Weights of a small GPT-style language model, trained from scratch on English Wikipedia: vocabulary 8192, tied embeddings.
Each number is 128 + 32 x the weight over its row's rms, rounded and kept within 0 to 255. Layers, rows and columns count from 0. Numbers have three digits each. The size before them is the row's rms in percent of the matrix's.

# layer 2 attention query, 256x256, rms 0.31, rows 106-127, columns 128-255
079:155085107107125182101147179123173073114160072131102192102100097144148169121106134135138083087047094099165072141163169135176184164144071138175157172166137184170113112126123112174128112164091130143131156130143145119095120089075122113083099135096110106158178097121153120136145126121099087145172081095138138169121134066141132083071119164116158131147120107116163175103149148168132072118156
081:085090100117079124158100157138165162182138103142095121119088137169128104130135148132110099119161130127076182120187106110115121081138207182161113141143117155131117152124134150109083148115171093143127147180114095061145136123170159138126092151158127159151168150151194173127113183167163128130178077167124107065100083070094131133136158109184138119106060073098164171121096160101170138074106
085:118126079042161132104122184097104101117095038078136112157114115105151064103192138137094135100122090161175125094145157140145090097130189167181095224091133113107140154092110121137123129122177136108115115179144100147123077156170134167119096143137108146117160084140193065160119129176141126124129178149122114148107150080127199123115135136072158126131138138110083138098128109135096122122077
090:182107132048135184121173125157120101132087130122122097152127017195114112125114124159078155126094147060116163093148027088161136134134127126123098092088077130116056149178105145098121147081107087150094141100117139138183124161146091170114055121156104132141155094102158187136160175127135073142165104145110144127179129095140139140130150142135135077172068100162152087097171145099210091128124
081:104127144148122120113142143126152129091134080105133144129072135120160114130185124185177131203174157114158169099122160161117178134105134110062099137115096117092141157103183091129114113068177131121182150189093098101137173140086138159141133131152099100078113105146126067134108101159134123164124098112174100170164120125193057168150128133097163134093105107166121115179097129098180107107140
080:165168088137115162086165097116076111109066149135132147113083141067122153147103104165147150125153119133131123113123113106098145120122142124166150120195155104092130128081119159056118150067159101057099077160171132155094190122121138152059120150109158101125116065074113123128091117200124149217140124080134165129121163123113107104116136164071132156149145165123142135170159106179152170122079
085:091157158134122175086161179125101108129044100089131074079177138107110108109128146133108104122119152077186158139135125075105148093101107139129171198147128117129115163107186101161072135155140127153142141085135140121143034061134111124151168100130116121172112143098118089092039120145155176138039171135131146104140142149140027158121131092125144091123106109097097151131148099151140099120076
082:109113135152104151152089131078146160140161054138175105141121175156136141160178091085132124151147082152127094128116059085183083149192113192147117126113133190128158104153140106139134101175129150148118070087162119117117165083116122067133176171109136107144173190107109195095197084093111105167100177143138128135114112155101115131095138160155171137118134142130091142102106123145077136122114
080:091171133078122151098149129078129095163150108170074133105102151165133154099146073218097119099122090169155074102121082133181094110117176150142111086127098072151124121160098096130097162142107123115196111106122172099085128127149096113092139149140176130110145153159118171082163127135097145077145068130170127164130132160096096122138165133082131140167119163174117147090174120119133112139144
085:108153087144116128126103178062139147130120084136101213109137143090128133148160163171179173179087075183093140092101100150099124150131124061140127158116111123142125111101129128143108158136116121095157080151125117162145159122103118098088197100098120196193093102138114142122133164122148124131094103175162093161100118045101142109209157133071148138178105099162127140037171141139086167132124
085:080137108121109098169143085167101134174058147141160153115111142162177180140206155137161123138080078167139077183153154115114172140089142192097171123127124183091117114098159078205123094095104118143180163135112098156110119122114087110161092068148108139107108140079150116125208175110144136167123133108118129145062091149115092113141095082159148111142160141089125170072149088202147138078098
085:084182060176107122160111196063110086111149075101129126162116162135085185124112099147174123087125162091112163100132140177163131058144134082170118118066132059142162163142117168071073105132121151155097087184128108106138133138109152114117149149121159104109116147134135145153136168124150077125084118156102087106172097202134099155125072105200136138129157155179141198162124108086141101143131
081:134136172097109132164125163113139125154105057058110152122129144168159130154088111093189148126179187178121138133106153105154171118179117091136143144153099127169121086136147130151151080148071140122117126111119119093094156169168100131134095183182146139098103121138128144086111105083094145189142149130140125114119158113114066145093156160076119127059161093148123190113144071172173153097154
077:135206118060105101116152174097096150058159113085125201146081128162127075142126107060135048110125118124130113136138192107119112101129119106176131143100147127127155089113090145152112169084158130129162125095168070167120098093101154139082104107184093136139099103136070142134145160190183114116157156136104158150156122129156195182137143155124146145163124124122096137079208107153174074150097
090:204136134133124084196156153103140152118108153109172114134099124165080167190177167101106140139104142130143074098159197114071120097174142174126115151077146134102105118155088110156161157121117138128117157143132083094128144152098172074185176118170148123121126143119146145087149117137163106143156101166104075131104135116098202142149130112130100147153131117090127124118135180160119153143139
079:112094101066124130124134078106133043088143148116139173121065108108140120096092143084171184082151156075079082076142127078161144087111137171133171136136137205131134108084113118142142142066124091141162172131185142140107111138123107079170186160175179142139114108179119175105127101082154087144136108135126168096174121157156134125127135138173128142133155068121100085141079102118048129110148
083:139094129062202115096087156143141134126134096100149142161138109122123178126129163129145175142078157153083188146114128129162089102137074125114095098063148118102114165160149106136085136146116166159133188140120140130099109093103091117097078158147140165090098109060132124160108081161117080069137153151130185123074159158144131104139140139096146147123110153079097174072167166138185059104207
074:138065103164099127158063121172165150134103102067108093150169092146121142069139129125111132179158102158137151140179137083137105105202128152140094070136175130079137173114093131158158126176109166171107096119152165193109108145130176188109141145189106093118122034126084117127112133170119138108123143059096150100136091131117124107129109130122153076100110100171104206129088118096173140127126
078:176143191057097134165105090081191141140115104066151115094134153139124143123134050129108160114093120115115184083169119140161113099149147142140165112127172100202127049151168106096140118174091159104183129141147123101073170082089127136158145131158150147135092092136172121186085069191110084132124132200126124109141146115152056081158094093138154099112139132140086128075147115142127158101104
078:118119140157144122121084056113144179182100157191118155092129151133146140187144132132072126086096180113148062118115138207120141048137122116150119093153100121118188121140158137129143116098097180108160132174089153137142125144133112165131104174127103109166142157139099106134163174073079143155077078098122122111137160082117046091125172150043174123119157126128186138162117156190156137164112
082:207127103113077172139107127119137063139130134146156139207136129155067135108117074103129155117168103100167127156148148117122157118138104158068184106162116139168156059159112144103198155088118139062150138102076121157090146124094101088094160129084100103123145134184156095092095152147185127141147157139105131165109122202132155190078118133110106122133142171100134150196190111137128145156134
081:110108147104185140099120087095150114082075100095104104153139094138161106138125151127153085170084124121129115108154107131160069176089126111157154138097172130126134162133108088125115171098137117156116080141075059050161124127141034120158130118142033180131165099131101139116126174119127119094179115152091128142066144095078092146123099187137105121095133123141116128132066145150157104165146
# layer 2 attention key, 256x256, rms 0.302, rows 106-127, columns 128-255
080:067129100094097167127112121150128125110130166132074106123182114121134152138170179137157116089099167095171125142140079109084112095121090120139145116154111141115165113146161156112145111170133112088155153194096181093090152103058087109117128079089069148136099139130127159110213171096140066118134132135094119092113156121088153102070099132134154141137165173065099151116151192122107105153118
086:052106130170121124094085142154140112194113106123160137130131136137114144134159134067117147127091163141114200100162097158127073128183074189181178196117098133180159147111170174085105164104138105136117159087107150067099104101049147157112086137106097098108149138145103141168127083159110107139115057181088119127116190078111131110192179168081147123115083141142129114149128126086116174164109
087:128124163056126087144120141121138122145101072138204131089137166106131126171154132162124108088093192166125128077087113147099118119155123089146120177090129109129116112141099134122120192142133103160114063139130149118127159144124079151155142140158134117139102130141167100141171136140138076134026165171109144167141139104077189133175107146111111067146120133132122073126134129061100177125130
092:090120122134142137131078146159115098114101129137133126171150105186111226123098119154115147143126160128094148100100100125101125136129112096141102091103086085115122110117094120132160166152188140169029121102051172087198115157125144118162054124182105128020068100076203133152135138126086207113152099107117197149151164117139136179161161135130104107106106183144149136140151126123150140121121
079:097110136153184142141154093104184120134082088125105121128104178100098117138136173170089172106131147143154127147091155110129073058091161162096083155206197129150116167097179181147053123158142129111141140141089138153093119140112106173091100105097072126169156130154114044169113123116090093151081152153189144108157112172148072176150150131123131099156106144172133080138122154108144098145097
084:104122085114131139123124171147089086089127125136070144094131180036135110103146130107099118205153128129119095092130162116150165114094148098162127110125133148100159148126160149140148133098120172218157094133109177149128143112094075091091112124095131084203135106106131086141134144148224155226156158162062101123125144152179143112084148216146104111110159162109100124171154051108147082107126
085:141103121078070155138108108134072162145118116075131126163173157084111114131129133122128162128091184110160124138132125129136110103108106109149086124106161112128161166099108075109130159123114147225038128108132119075153133152158144188166112169146140121132181123116132178155038109119128092119134109160081110136130086185095129149060122113148140144136103170107128129053140164144162043129106
082:135154093102135178101137119071154141088170083220128109153066125090155100147167071148186103137143095176126123150114080120152108145183121133153163182101147124121106095121067093109157141107150089137141066128161105161175112125134141110151107182153116091055175115143128139113136068130170081131092129128169165098123115139132112131128067228113161190133099077138142118125082104154151113127121
082:120141231131114099108207159092088132157162161137152151138098149122127071124127154185128101177185125207137123124107115155117117157135151124092071124133099137113154076115123131161108146179094122119137118135123188137148101098042163114115168067116182142129126180077139185098142102180153136111068095135133141113176070136112149164193115141136118133151120152110127116106121118107102177195089
091:041189121109112134123138090179157134125133116114188176115161144139145130135157116144100127123065071124137103147147073104156143113112134132152146216119141120192111118126083131098157086098133119103076110117156144213155120124162106116074146094123150111139128122131119098125168121140145078138086161116116152132117112108123139125169135103098158140198100169150141143056169104139169156116094
082:105094090105124138103088108126090103139135099134077136134114137156174100103159156171195072135115166101050145097148131114076128135115156171090149133144113146111132069107093116110099126102128122108093133145151120119161122136104072113194111107155139150112120108082097163140184170158157112115122143176140123145102178157128141088114080137117200143144092111134094143124081077115145094145105
082:157150131112147086126124103110139063112165090130098150152175181131090151064144111171080176121094139107089142109103114163085108125172109169163144103112135170110094122075124137142088135106140144189145125101129119181089148177102180184038047058045158113102117111142078152197080080130145107214156168098163111180126125136113080124127140145124175119134092102079188133123135131104192173133128
083:148145121106107129085103144134157137148130101151147155105145166127142150111154123128149154111159205159123104139060147123157151136150121105094150064142119140146139076146168148104152107152183102145190166098162179134131125142105097143136150121100095116093150108105144090158119121084084111165147127149098089079128122168151160080156051142128170193136147115146096173156159150109131046100143
080:103097162070072150178096160121097146130179166155114187157167162088112070122095107141113115148149135133103075137139196129159131107110066109123177117116155114157131128136044113071165136142144140120102121113100090165142081177116149146151089129121122090139058111132055097143135114099091107153098151138102130160144134158057199111116116073118111130146110182147124065098205083079134127134069
088:182172106082127159184083168152190120152085152106128115055107160126122116127078130156130167064123121086194131111163093139110149158179114105109119159110135122152131140149130174093097081087133149122125150114108110154128043126128183087146164137137131106099061138167122069060135111122106101156131152158139144157033202133142144131154184114105120135075065101113157161197145114098148149072186
085:121096153163151164120129148119136089134182116099100127110109062096087093093132121145172122084152227079167117071120056109128199129097103166153179123154154118218100122083129163145082189153116065089162141111184124151138067164145132122193156134117134128139098106094135097187070175141103068124151107075152147124118159092167144161132062128203082142135160100093140065129110146129134117085134
082:129108157174076109176169078133139156128133132104134166155138186114104096143171116116145162115117124096091146107107182137133098108115079125162111121149170087125180175134088058183134070141079058142150138139124130113103179070123110104137118192154128162090128125128154159102136124160054091150131094134143111099104159129093131161135150076106116137127150132150150134082153121135088146113160
080:116160092117107122133109148088120114181108141110122120122176136135110130069055095131138146189178152162122167207078154127109158146116173103153120066137206132131123102093116090136134143143057196134095111103100133125072145130191154122144118103146124125136136037116162110210105129127125095118153157170137072110124133104137149143150123108094068113113098157121181193169066104181118142160098
078:190156129125141166142114119117144083114147150139136102121113122165117130147158130128145134127101125050073083100160064129179101131064088191097180137108184076145111100138099153085157133171137119132117136094159166161141147150159136090096191183135096122097180094177136105114088099186085142154114094179117090091133155175100089103113144119100116142098119134129084189082097154095154174139099
083:158180065166149165149141133108077153091114121154122102114142118123181095157132137106106127131121153138151106082066144149114105086163194147153121087158087151113186137182171180125067060128124141170168151154087155090099119103197140136067185127182111111091180117204081112131209201135164210115152115147176083067142115099158032158148166115114109140123144121072158153176085104116110115176097
084:150183116092153101098123110113182124189108131127112147104097140136104139115105127164159164117140183068156030119086157084135073146094126100107167091110131139191102115155149160091088125114160116128161126134145096126144158088108156063202143081150106090161124126124095144083062160110119121082087136141080176185160132156195124178124106142116030125171086157122076131156158090116130116154135
081:146165139088144208178093042102087126137102137120134116149141218100125082155109164101121147114112120133132128107157069114144128088156087108156137102106125196141121096149107102087138130084095132160150126145172108134102158127164088129151051145145092129154137163121060163150152167076145144149142117110200122143140144146124078143132127148152162098125210151140101118155068184153128144158151
# layer 2 attention value, 256x256, rms 0.234, rows 64-96, columns 128-255
103:120076162124136129168133092157129124149073190099157166151127116126134141144205113087151074163138106179125088152115109168102142113166090187118117139160078149107128101166137136123145157139126072060154153127188128083110146082078105097044089127132090154165129161115090064132166163082107078205172070092171147159171096125164130178117126138154137113138105162093109095101177169165167119159198
113:179108120127107101160120134134115169137154124165139129161143128127103101111089102131138108134078102104084134151133067172153068075162141119135176129134086121174085112128122148145112138089100076122155123114124144129139103156140128132091099134181129141083139101163128135044126077122164118135200138130176108086159093134095203156092076134090109149115104057127087111142142081127134069123190
101:092101116111131175161134125095099127109133128153160129104164204162163096117080156139107109098156113138142112153147147139094139168148175102087114108099198121149149119078127179108096056112145103131134087129099142152164036181140090064090135149107123156135080102153160158141096127105106157113139149121178156136168145132165151136136055069141144076105185128114165085110132217113091073170158
107:150150088148149118137226129140124120128159206155034103147081152098125153145141121147166147155148114074096129125155090146137073162132156135092111087146125167084073148132081112159131168099066127096076137071151206125103113146122089125077139143118121102130115101121103096119159123148140107170128133152096095095106139176102166177162115167147111153142135071119055122159148136100109102192127
104:167143114135148125154121159205114116116122158141069113162121114115204152109081068127156133162141089144156165098146137106092159171071155115130120145096168139206125084114135131104138149178086073099132069154143091210109121146077105044169172125133136130092094074106148166142124078135082100107109138181147104109179172107118123109101088121148130170118038186176132137100115156127099103106148
099:100148169161207079060128125150152091075145178060187107137166085141112045135060155113166107109143143113183094121125127125103112120160093116127096115112145138161092112120170165196075103091105121114123119141111136174086070193169197128065181133116169150146108135101136115085135135144102105115088137094180094108142117148116105151058139131133126141202122105123164131125123137128175151096142
108:109198141169116131162200132139149110147134118225101139109134161117123105178169189157142150102155141103155143073132092148074120130127150143156153108180161147120135149051070135082128157180153121155178155062107146114094133189107069161058141086120141180130126107140157132083190065110162109125155083044087144139121096148111154135113126166082160103163113120084080122243152136165115152122116
097:079121125164086111131107171158158093188139163137128164139117168101118109157091122171173155168160123129096153146108169141105080184111106115110166139105116178148122148087129135111217141081134134083155156126112133182080130126152122135089108146113147135134109159120139106113123133131136100110162129164107100047139117067041208121119108143099141056172160109093150164183122088112128169117118
101:173123179148110178180138191139114127114092161139142128127161078139177119134091140149123156117148154123098036175186185145099128130165137150172111105071130136135130093137109149119116082100155147120145169089115142162059116135129096152131130103122127096145199072099146129123215142103138139091165126094080131110134086135127164137152191158070171187121137179101136090196136163138126099125097
110:088110131160118078190140099136107069106138127102131197159173172116096127123143079155077074152160116184103122109088118137136135219089176182155164144147138136099087093126127163111128142095092181121131088148125168121155088068203145149086166208131143058127154110155133117133154174107094097136084110143184129192190106131083074113110178116085183138110102129122165131148084121099121088110186
099:088092116140109115141135107032099110106158144122183151107100133105111131081144128107154147148152164149116147062160123137136112099106095161143137191089214108128155135111115163144144130107143139153115100104120180147121132097118150166119134154209174131057140104098130139152133055135126155137163095200109125160090124128104137167126093163101144109103149142121118177113131105129122134081083
106:159170100146074125221153160173115168117077119117139151115149135164177082135067081141109128145158115193119170108113058138094134130184178091082152166058184184169128156117136085151111089136154099149143209097146162155162146169129159118061148092125126139116139118183097167152173134075100099104123084141166101115145125092125174110113179125088147085118048093149152079137114122134127153135091
110:126090077136101128130067105134132110152092192095100112088073105135066189138123138216086118110194122069114064141159119110095175116075175077136105127133219128135112112171131103075124114169186122202152150151061096165175145125139120138091147117168067152098212120171127126098105191112114141131113111114106135065129118120175091108116120112150156114078183109156139147139171165091111122093146
116:131183180103111134182107172118158126137148142168084200134122178149095171127164107111183172092156135121115140062155099134114090139090132125070131162106147148103176132116117174116173179143117151110109098102127116053073089158124134166171156105139173143146090093131132096127125138111115100166093202072118156164093158114126153149119140114082052148129166162186133121135114114124100137172136
105:095138174080121097047173116076128129116120158096133095148084137118173106188154156137120162153123164147205096085122149140111101119095139158145213123143184087142141087139143112095120143094108117091128127103094084080139130177119131073133107151156160146124115141105145141139125167143138067150124145122130170195160121081120065135137190097128154143168145144106152112114156108119180096143097
097:123111144156156148150125161149120141079115178050134116118131100099144138078126175119094185172115139117104116175126156117118147192119085105103164127079160166106156094159168106114192110153115148132156172129120205109101066061130199077098160156125158066134126070088124094092111146169164087114162120073143102122141128135163088142148107057124103119144082135060113181101060081122136096146085
099:118137097119106124070054129137080176189092124119125084059107153169098127121077115107119096132101184142200118166080109058164086150134169119074123128127098119101117165081111113155128133143204086135136131130119151092103144202182123110136174137108097128072107187118171142169141121091103121106086116116122087148177093163068065092146148127176049117134132111154171079134138082100132150149128
107:101136115194139115077142162089102121114106126194156134122143096123173060120119121135146124109106109076145142136151070132152216138120118173094185141143156123126126126092079116139063134103114102124147059151137151127228115089156164119109146141134146112150157145144153087086121134099136102198135090127095087156105085108122074124108071161095147129078144156171152108164148059112183089133102
105:208158103162112154113090136134142128078117133090098135099132157125182152161111099132072123151164128120097155136114144099094172126171137143151094141165151148156075148110146087074163100155096126180109173158114139099111133130131118174119219106141115156122117095136132121087121123095123147140191093095145125150145087130099139172159094144141119126102143089124067176181014116105137131085120
095:095097123122113131097129156076131139113077085135090182059100167154149144190070128103130124142113148133142078102147156123130136108128122156127125125048138098142103098147168141047130110140099137213140088140131110057168116143159053157125148205073141145194137141080108164095149117060109097073099126129155125145091132122105115070138141165139152106122089120123102146100086195171094107153110
103:096099089082135120176126122125103151163130119097117112138176075165165227132134131092099122083068119077054147136137121121150174166162129169074103142102092083159172137109102174121157153158123175097136159081150102158089117087136142160151162089130138166084114166118168098129160113138173161108109107176130145161081158137133165109169187144061099120159119131149167147103167100191165180079122
106:098106116194150138170170117148140159182195150134106177130103116086060162153134168160064134158050092179122181088090104092106122091063032132150103119117118119150130147093116124117144093090127113139132139129152121118123116127149122136104171128117110113096157083104111093144114156128111140108155079168143121061115163134137078125137127183112130157159109074095137146119139128094134127166180
107:087125160135150103161073164158161158162123150118170146082106108075176174150186097155169118125136030092104158153152130146085102214099139133087145132107143165172184094143105122156126127150135120129159176103095107145106122138111155137147136040131115131040120169127148097055134186126121132154102171101191128140121175136055150131148122153087128129134179126124087167098132115107158117150102
105:116188147183187125128135161134090121104101126165121112095158168134164122153178070129135119203081088106111170089047159156130095142072092113129149092186102067103115128102102104079168137125125104152173125170078092127155152101147134130157138135140120098136087087139125106167057173082152085187082115128146126122112158135152188137185149088157170083104082101125154080102158129125195188083151
107:146173130108183059109156150103079115147108163115133156115097088155109141151163166193091120140172140135095125108130138115173141163144102122140162143165061161079146155171114100138087177047129112116135104060136088148122180116147156126127180128154153177098163117087137190110141111121125115121113147162100178090112133070106132158220122143115124101127092137184148087112145211125078151128117
100:169121117099081067139116058192149097069150169077110106089107135102165162126137160155135115136114159061156161172120112091119125131130092048170120079150099162165109109171142105148176176096082157112150063073107127149113059122177117140058066144167141140146155156130178116111141103133165146125204130136147121094175160192160122148141091138063127143115144148154116111169115184136135174171117
097:114151162060114148156139154135157143099170102070172156176127095118103115136104140119089138159146098098147121084097128180072121132125117131140144101174131103091102112144133132115131143110105146154089156155130133089127143152088121141118093121107138125111143093124153120063122132121187140142154093101181085145141114192151139058138129079131143112119128153129103128041160106126168101132113
114:135084134125152113084098125115175122160119142141175079141051141095122107121108137111143149106165115082150150172134095089146115169165178149156093145098064199144062140196110160127085093151091098129126123086135128150105088101079153111093150156157135110129126147152132168110179167118138141132146138059183093114146144086100072116121097151047126100184091131090070121103117110165127135146157
097:126106136102093150086142106174140101136143153061107133141127173092149103133169093147130118094124102148123134165186099174116152154114088105115152135146139167130155096121164180086052184127084144180127099131117073115125176138156152146172155142069153067068025189127144116148102101132073144092180095104116105124164178075090090100141068126142164105132116111134153109131187172098106098081072
099:153115192162106135115130114144059111151143121097112111132131087172156109124138071112143103120160119084101122120109069155085100117183143066116090162184172073100140169114196084113120117094128192113111192092129140093089122105098128091159142102133144203112102127119074150083117142071091089161089117124067141160130086111121109104150131142123117131131129129179159099169110188108151108164085
096:091168074137073138106106123097094123150121144083132133128168115159102132116111168145101122155180111131119092172127153139119134108054096100164097130098142120176146097143143172126100153134172199107117115189125138144141143151098156117184072159159084154150137077077111101160111136128087128121068161139082159129103133179124155085160097112143167165162145121120132062044131127097166130122162
108:143143216123082098104101129079131166150135188120121097089133100107145096088081119073123153147071164167091100183116129061139161110148055102100141116179146172174179162104118105143137197168172086089158109118156082148098122154134169100149117139077125116206150130094116118139155094130088093146106135166094147062124145109114144142102148114092135129070096125170094127194130139119170154150068
104:096083141136174131118159145158096140161065155112107112134062142132108147175158059132131102112151121108100103106117101181188172100154068151104147162141080114096160146081078115138149095112162110146127087106141148126149152165124130152068126090125146130086055123107075162113166121121143125097116150091102085207096168211143110150191111099142141091103104139134102157136119094156133158120106
# layer 2 attention output (transposed), 256x256, rms 0.614, rows 64-95, columns 128-255
102:081195108168118122082120163117145096126142124190108106144156135139096083088066145164087216096072152083121147132154109110096137175126107076102092104120146156143100127110136119110102126130133130181133086107000146170120162118178113160175162150118160082145137057169171181166115142161128155067030135151090091155151149157105110091138134111100133151097199083147144144161047113117113134145149
105:137133135128128157082136136140106073077077153092114120134069111137161132106155134119133137091160069169139159076140153114088126186089104136085067152120150128112128104101103127097139143164178144106148104153051063182071175164118084165154141131095165163119105137097076145172144183163113124132130138108086152166098136160071081103099184131141171101150130184098195176092165156092129164108127
102:195091104117156151114068179116125129127109131097097095155141101147078121069117084112117136136140150109141127073092078146163161096110102147165114122091114122122147089109140090166138192105111116183123155164103068126127140111103127199164129148163133070141156138132146128142130126128164119115144152130162102146107132120103126125136188201121104146189050174192047159198119078154175125022168
104:098077203111149101154068097166157138131144072113152125109106148147113106109113142145057122100086118151160075107144140081109176095103094167152113199109130122131147134138183133085164093117187109124139138177097074135148182121112123135089156102094167173139155129136134152156126151102102131154130087130127177113193132113155091133088161077127120117140176161121152119110091174092112149106097
101:122114119143140104139159144138109191153135119101175143107144154154098089102143170116169178129100180156107128149095079111151102106150107162127114119094111131094122143145152166107155126060108164155129139157002135092156104163117116215118085122097135130094127142119103133134120141099170070156118085110153133114068185081145170152144112134146178091151223127069059135129162147138165142195121
095:145133137087084170203111119171105151140120093154079153133124196072114186115148105157067117126125124180110151135151101105131138142138161098136131111115169104120158115126124127063164185193107131167097078117074073088176177152069121172135131138109105053145137103197134175139146142103134141138150106154091154094115115070138130077197074109129135087045146189133094159112128087112145113118103
107:081163149103121065088023141145078153126163160092103164156136113155167154078111073118166099104123119159176140154160136119167125104098115135117108143112144107129111102180145141139139083100111121094090080130154103124095105067164160116161087159164099120129153173083122141182072154132136173118097128171136154152148126140127082106099180089141131144088148131194187122004091134097109115118156
095:152099115102138113145097093109120138095133068091150110112139086166151137064161143096109085069117080113123151153162112114161174072121160182113109076104134070093181116170104146135018132156093125155091097169102084122168084158123114148136160151126095120118193081181076126137110142078110078162087134102155124198101123173166066114142194086161131133094125175139102132074159127127136080136133
102:088192141127169093069096095117147153137131158109102119159150204163146103116101139136183123123103115164138178100065100136118155141096116091077234095172104114141081168136158085122163190136100165180111093113236109074136122142119125155117070147143106175121127124098074105129088127137116123079137163136146096170125115149122073118112089084186118081087110073198149169112152116139126180142174
106:181117101063163140102104191153181173124119130170136102169120055071157148103082124133129118108110137106110129153160153096142113087125105087109059177130093120160167168159170142149110103208166099133114159115054118148103181165096098153168104098130110126148093142112117143113086095152147166097161128079047113137085132132139160146182059147195105118139141140138108110099175087128107141159085
104:155166143161136135172128076164088125175133176119121115154157104151167109133147096159132172092127076074089137201078120117089134173168139178096116110108039136149120095129092120145124116125181087110080132156174078106164111114075145068114083066116107099163121098145140118107138159167134112178063146093127077103184184131125124140099159144158111154142122097131107100131122111135168167164161
104:095123094106142163033087124060139121129104129100118115191147113125086151087157159108140155082125148112121141158167230124159138169107100102117079101163165103132140103156155181090120138111077164151096063137113082106100137123124128136192091153128142132141119115142135073131099118124143169103095181140174099168140085121081075185163105138112125120117163146129141211150105067122119048142139
103:099156178165148142148141159117152184088126152156109100151164104123155068097114137024123136154085151203094204111125135098109093106170090145115158113052064155111153095123148125163121130124136112084150110123213161143107109161094153125177118146116158117137088162105108166119089097134122154117155145145177144150120134116084134134088150114103078141149045134151111074168068102156151131107150
106:153101081141212085111111110165162130084110131085151064159133117206178104138111103141090096184060137169133073175119120098109187146094056143117154092158105137136071122191120078096124098134113125108085101110105143143139105138173106096120086191154111091136144121117151167121119115133084137120112114181089117077105122106178117117126155134165143129086108100128087171113149127132184155116122
100:168144099175175142194058127169155084158161119129143145116158128125126105085121120097140070110095106105093130175191119124140107127138089146102057112096102132104044157123125108126122092189158107175186066131160189136142125074158136167123153114073101129130141133196124111154128113160077162101139102145116105081093115154137179137166051120138086148111113104117140127141048153104104177120172
098:150127152099084113080141076153142090153113071165106202140100129128114159149154107154147083137127079149148134092118086138151093072169191146100094099156105076152081198129082127163070192165128124082085101116124116147136147132107083184106149066161106151158129190120156158169125127066107163154128148182090116098120119134124151091115124206106117203162135118192176089126169154094140194145178
101:138143132078141144175156077094155100113137087133154158150138031098110156134154178106119144110191114148067160078188113126119113117154088098163112151136145114133162128115145157109109086121090178129096169116254117177128115056099136108146048078143113108171152094114113149157127099138122122084200182139109207094084112133183176137152130099062193111127149126149098175118119177137098112127119
103:155098087059124157155128171160141092145152161084119156167092189101136140110091098163118098124135152159051153125127207138099047096150083120117135108099131118148115143138178118135145100130158145124097144121117126128086130188086131159086149136090118097115127121184090080172115104135135122060137158159198128125172178143111154155164098109182128111113129111122091148135146178143042131112156
108:106151089080085146177178159102114105150134099145161099156142077155076139080171119165150107116085156150125103110108094132151069138113102123113149093064092121137177087125125126136117178094103139058109110113177095107138143156067131118150072182119174124126071123082141095169104126209157127117104205214120157141144182072106147078091147099113135137151116183175179142092212116157155142103120
101:115181120098164142141133154180125092159167150135147106215149116105137170075150106173138110103169138193078137148122124110173109137158113144153127117164144172105131118118143162164186111100163096092150158109230077123119122099105136120167109091167121136064100106145193091157129131151185117127066139143119117070110139172145122152122157078128112166145084172110121134165092085123181192123134
101:135158117175126098106124122101138075118136086161164129126119181113126112192113092131165154161212210124107075125071121096112096091110107138134168104167086143070098112179161114153091136138099127114119140169187131078157109164147140145139138195092164117171169073115049131156112117091097098148064175141060128149134127111170079129145177118153154114117147068121100100137087161098135106164127
105:152149120074097128068102152139055106083122095100127170087154139155159130088104153077158118115151186081137109153131160098135143155181197154104142108133152126166138093152127122158108161206213169068156126131057096160059137101132112105188085138114122135144103194131113144133159143168108133159123173056124192170158099115144133116140137079128093138077149131158107108130169119118065112097126
102:112176061130105138091157127126089081118137087154121125098117100116110098113080147166107145125139168154140148094051098077151143109154043142143113097146099093108107190122118148105138090103153110078081105168104175119141115145126114125114146193106107121168169086129129110157131075184148121147176093171102131119142113166244147074118153157121086147153133133145148132155147140156118118133117
098:107165077093105097186158133131167110118187166145115124145103084068071118095057123134119108087171157131167097152138172095086168097198129179088131138120128172128107113147131161144120099166092114126074138066000172136156112131100131161132139127065090143081194139107113124113176109164095098148168104134070102158150076127146114096107101161097070107110140186104133178164093146104115078204111
100:138086128155057158152102111136162158130126106143143109103172165103083161127152111071160133110038128128137115154101106114088135144116145105164071102118151100147078117125148140128197098159135156162119151162161170092151132102111107139151106126098169039104121136180149065126123125128153098110147114124115077154127100183131125090099134121156210121149173133091099120137072089107169105120150
097:079106126174130152138124182095102164160108058158133146151169140138171077097139102141132126100154098135129088135157133149162113126121176209108090139123144112070127187100132150088087086144155083130158150176096178082075179144045147130147169114121116109120108136096080177160089182104076162132076130134105169134119140069097123094171193086186166070162109112142163143101182079093133083116144
095:117150097163104110128131086088105136181091173201093080119060145120121117115186112148185095132147171164157155172136158070110106075157144118137145158137135119137149131152092154186186145158151130121199063105102109169117129093130118119111179182141131131163095167145100117127137118156105170091124127156110127182115149056162054187076127191118103127127127145034139097195110147150155106123122
105:117151122133137153133145142137083147117087146122123185147216072182119150123149150159094106147057121175109140055163129154108108106138084086131228171106182066091128124083152140135146152135197122182144120200093105133093151140143078131142155103134121125136095117085171132178098071148110125137125098132065165110088119146127188115131145087168160156084137108184133099167158139067081125125129
097:200155115060153097179100176132110151141100110187134119100045094140098131131111122158160192172103122119145144078050180075120134131118140130140139100112162096156123126140137118160206093115152111095102136115064179136100098131092115123091126119146127140152154066131119143100107111096215124158109160132201156095113089167147181115126185150100099136082093144150146129133106113118158123166179
098:073155098122140157155155128074181135168103106137135139127147158063079107188128164130109124153109132118164153108157151150181166122087096133084088106082157155120126111102092112127093148147171093154085095145211122190168101096156163073116111103153086090149118108141117126134198132192150147123128118159182146126143141132141129159111104141141171133141132106145105133047121047128109160119099
101:180124175107166154158126162150160117088131097190152137126086106092155073107119124112105155117086127091170105123138123095128140168214143144075201143150143115125060105162140069149147097097096117133155123065042092142119134114155107129136195111147125080095132191196117157100197094152147070147150088097145123145177108074154110148079113144130108093122122162180103167188120190190136145111129
103:105105091093189149147133099159120153125110102144135129126135131150139141158194158144106154128156142152166119069117143133142091107132205158172136134114130096070095101160129154112143060041076151171115194124142166114175102132118103195126123129164111135078100156146200158138109155138114105075138153129172072200130132131102046056142124120126124090209138157100184079069115105115114093154178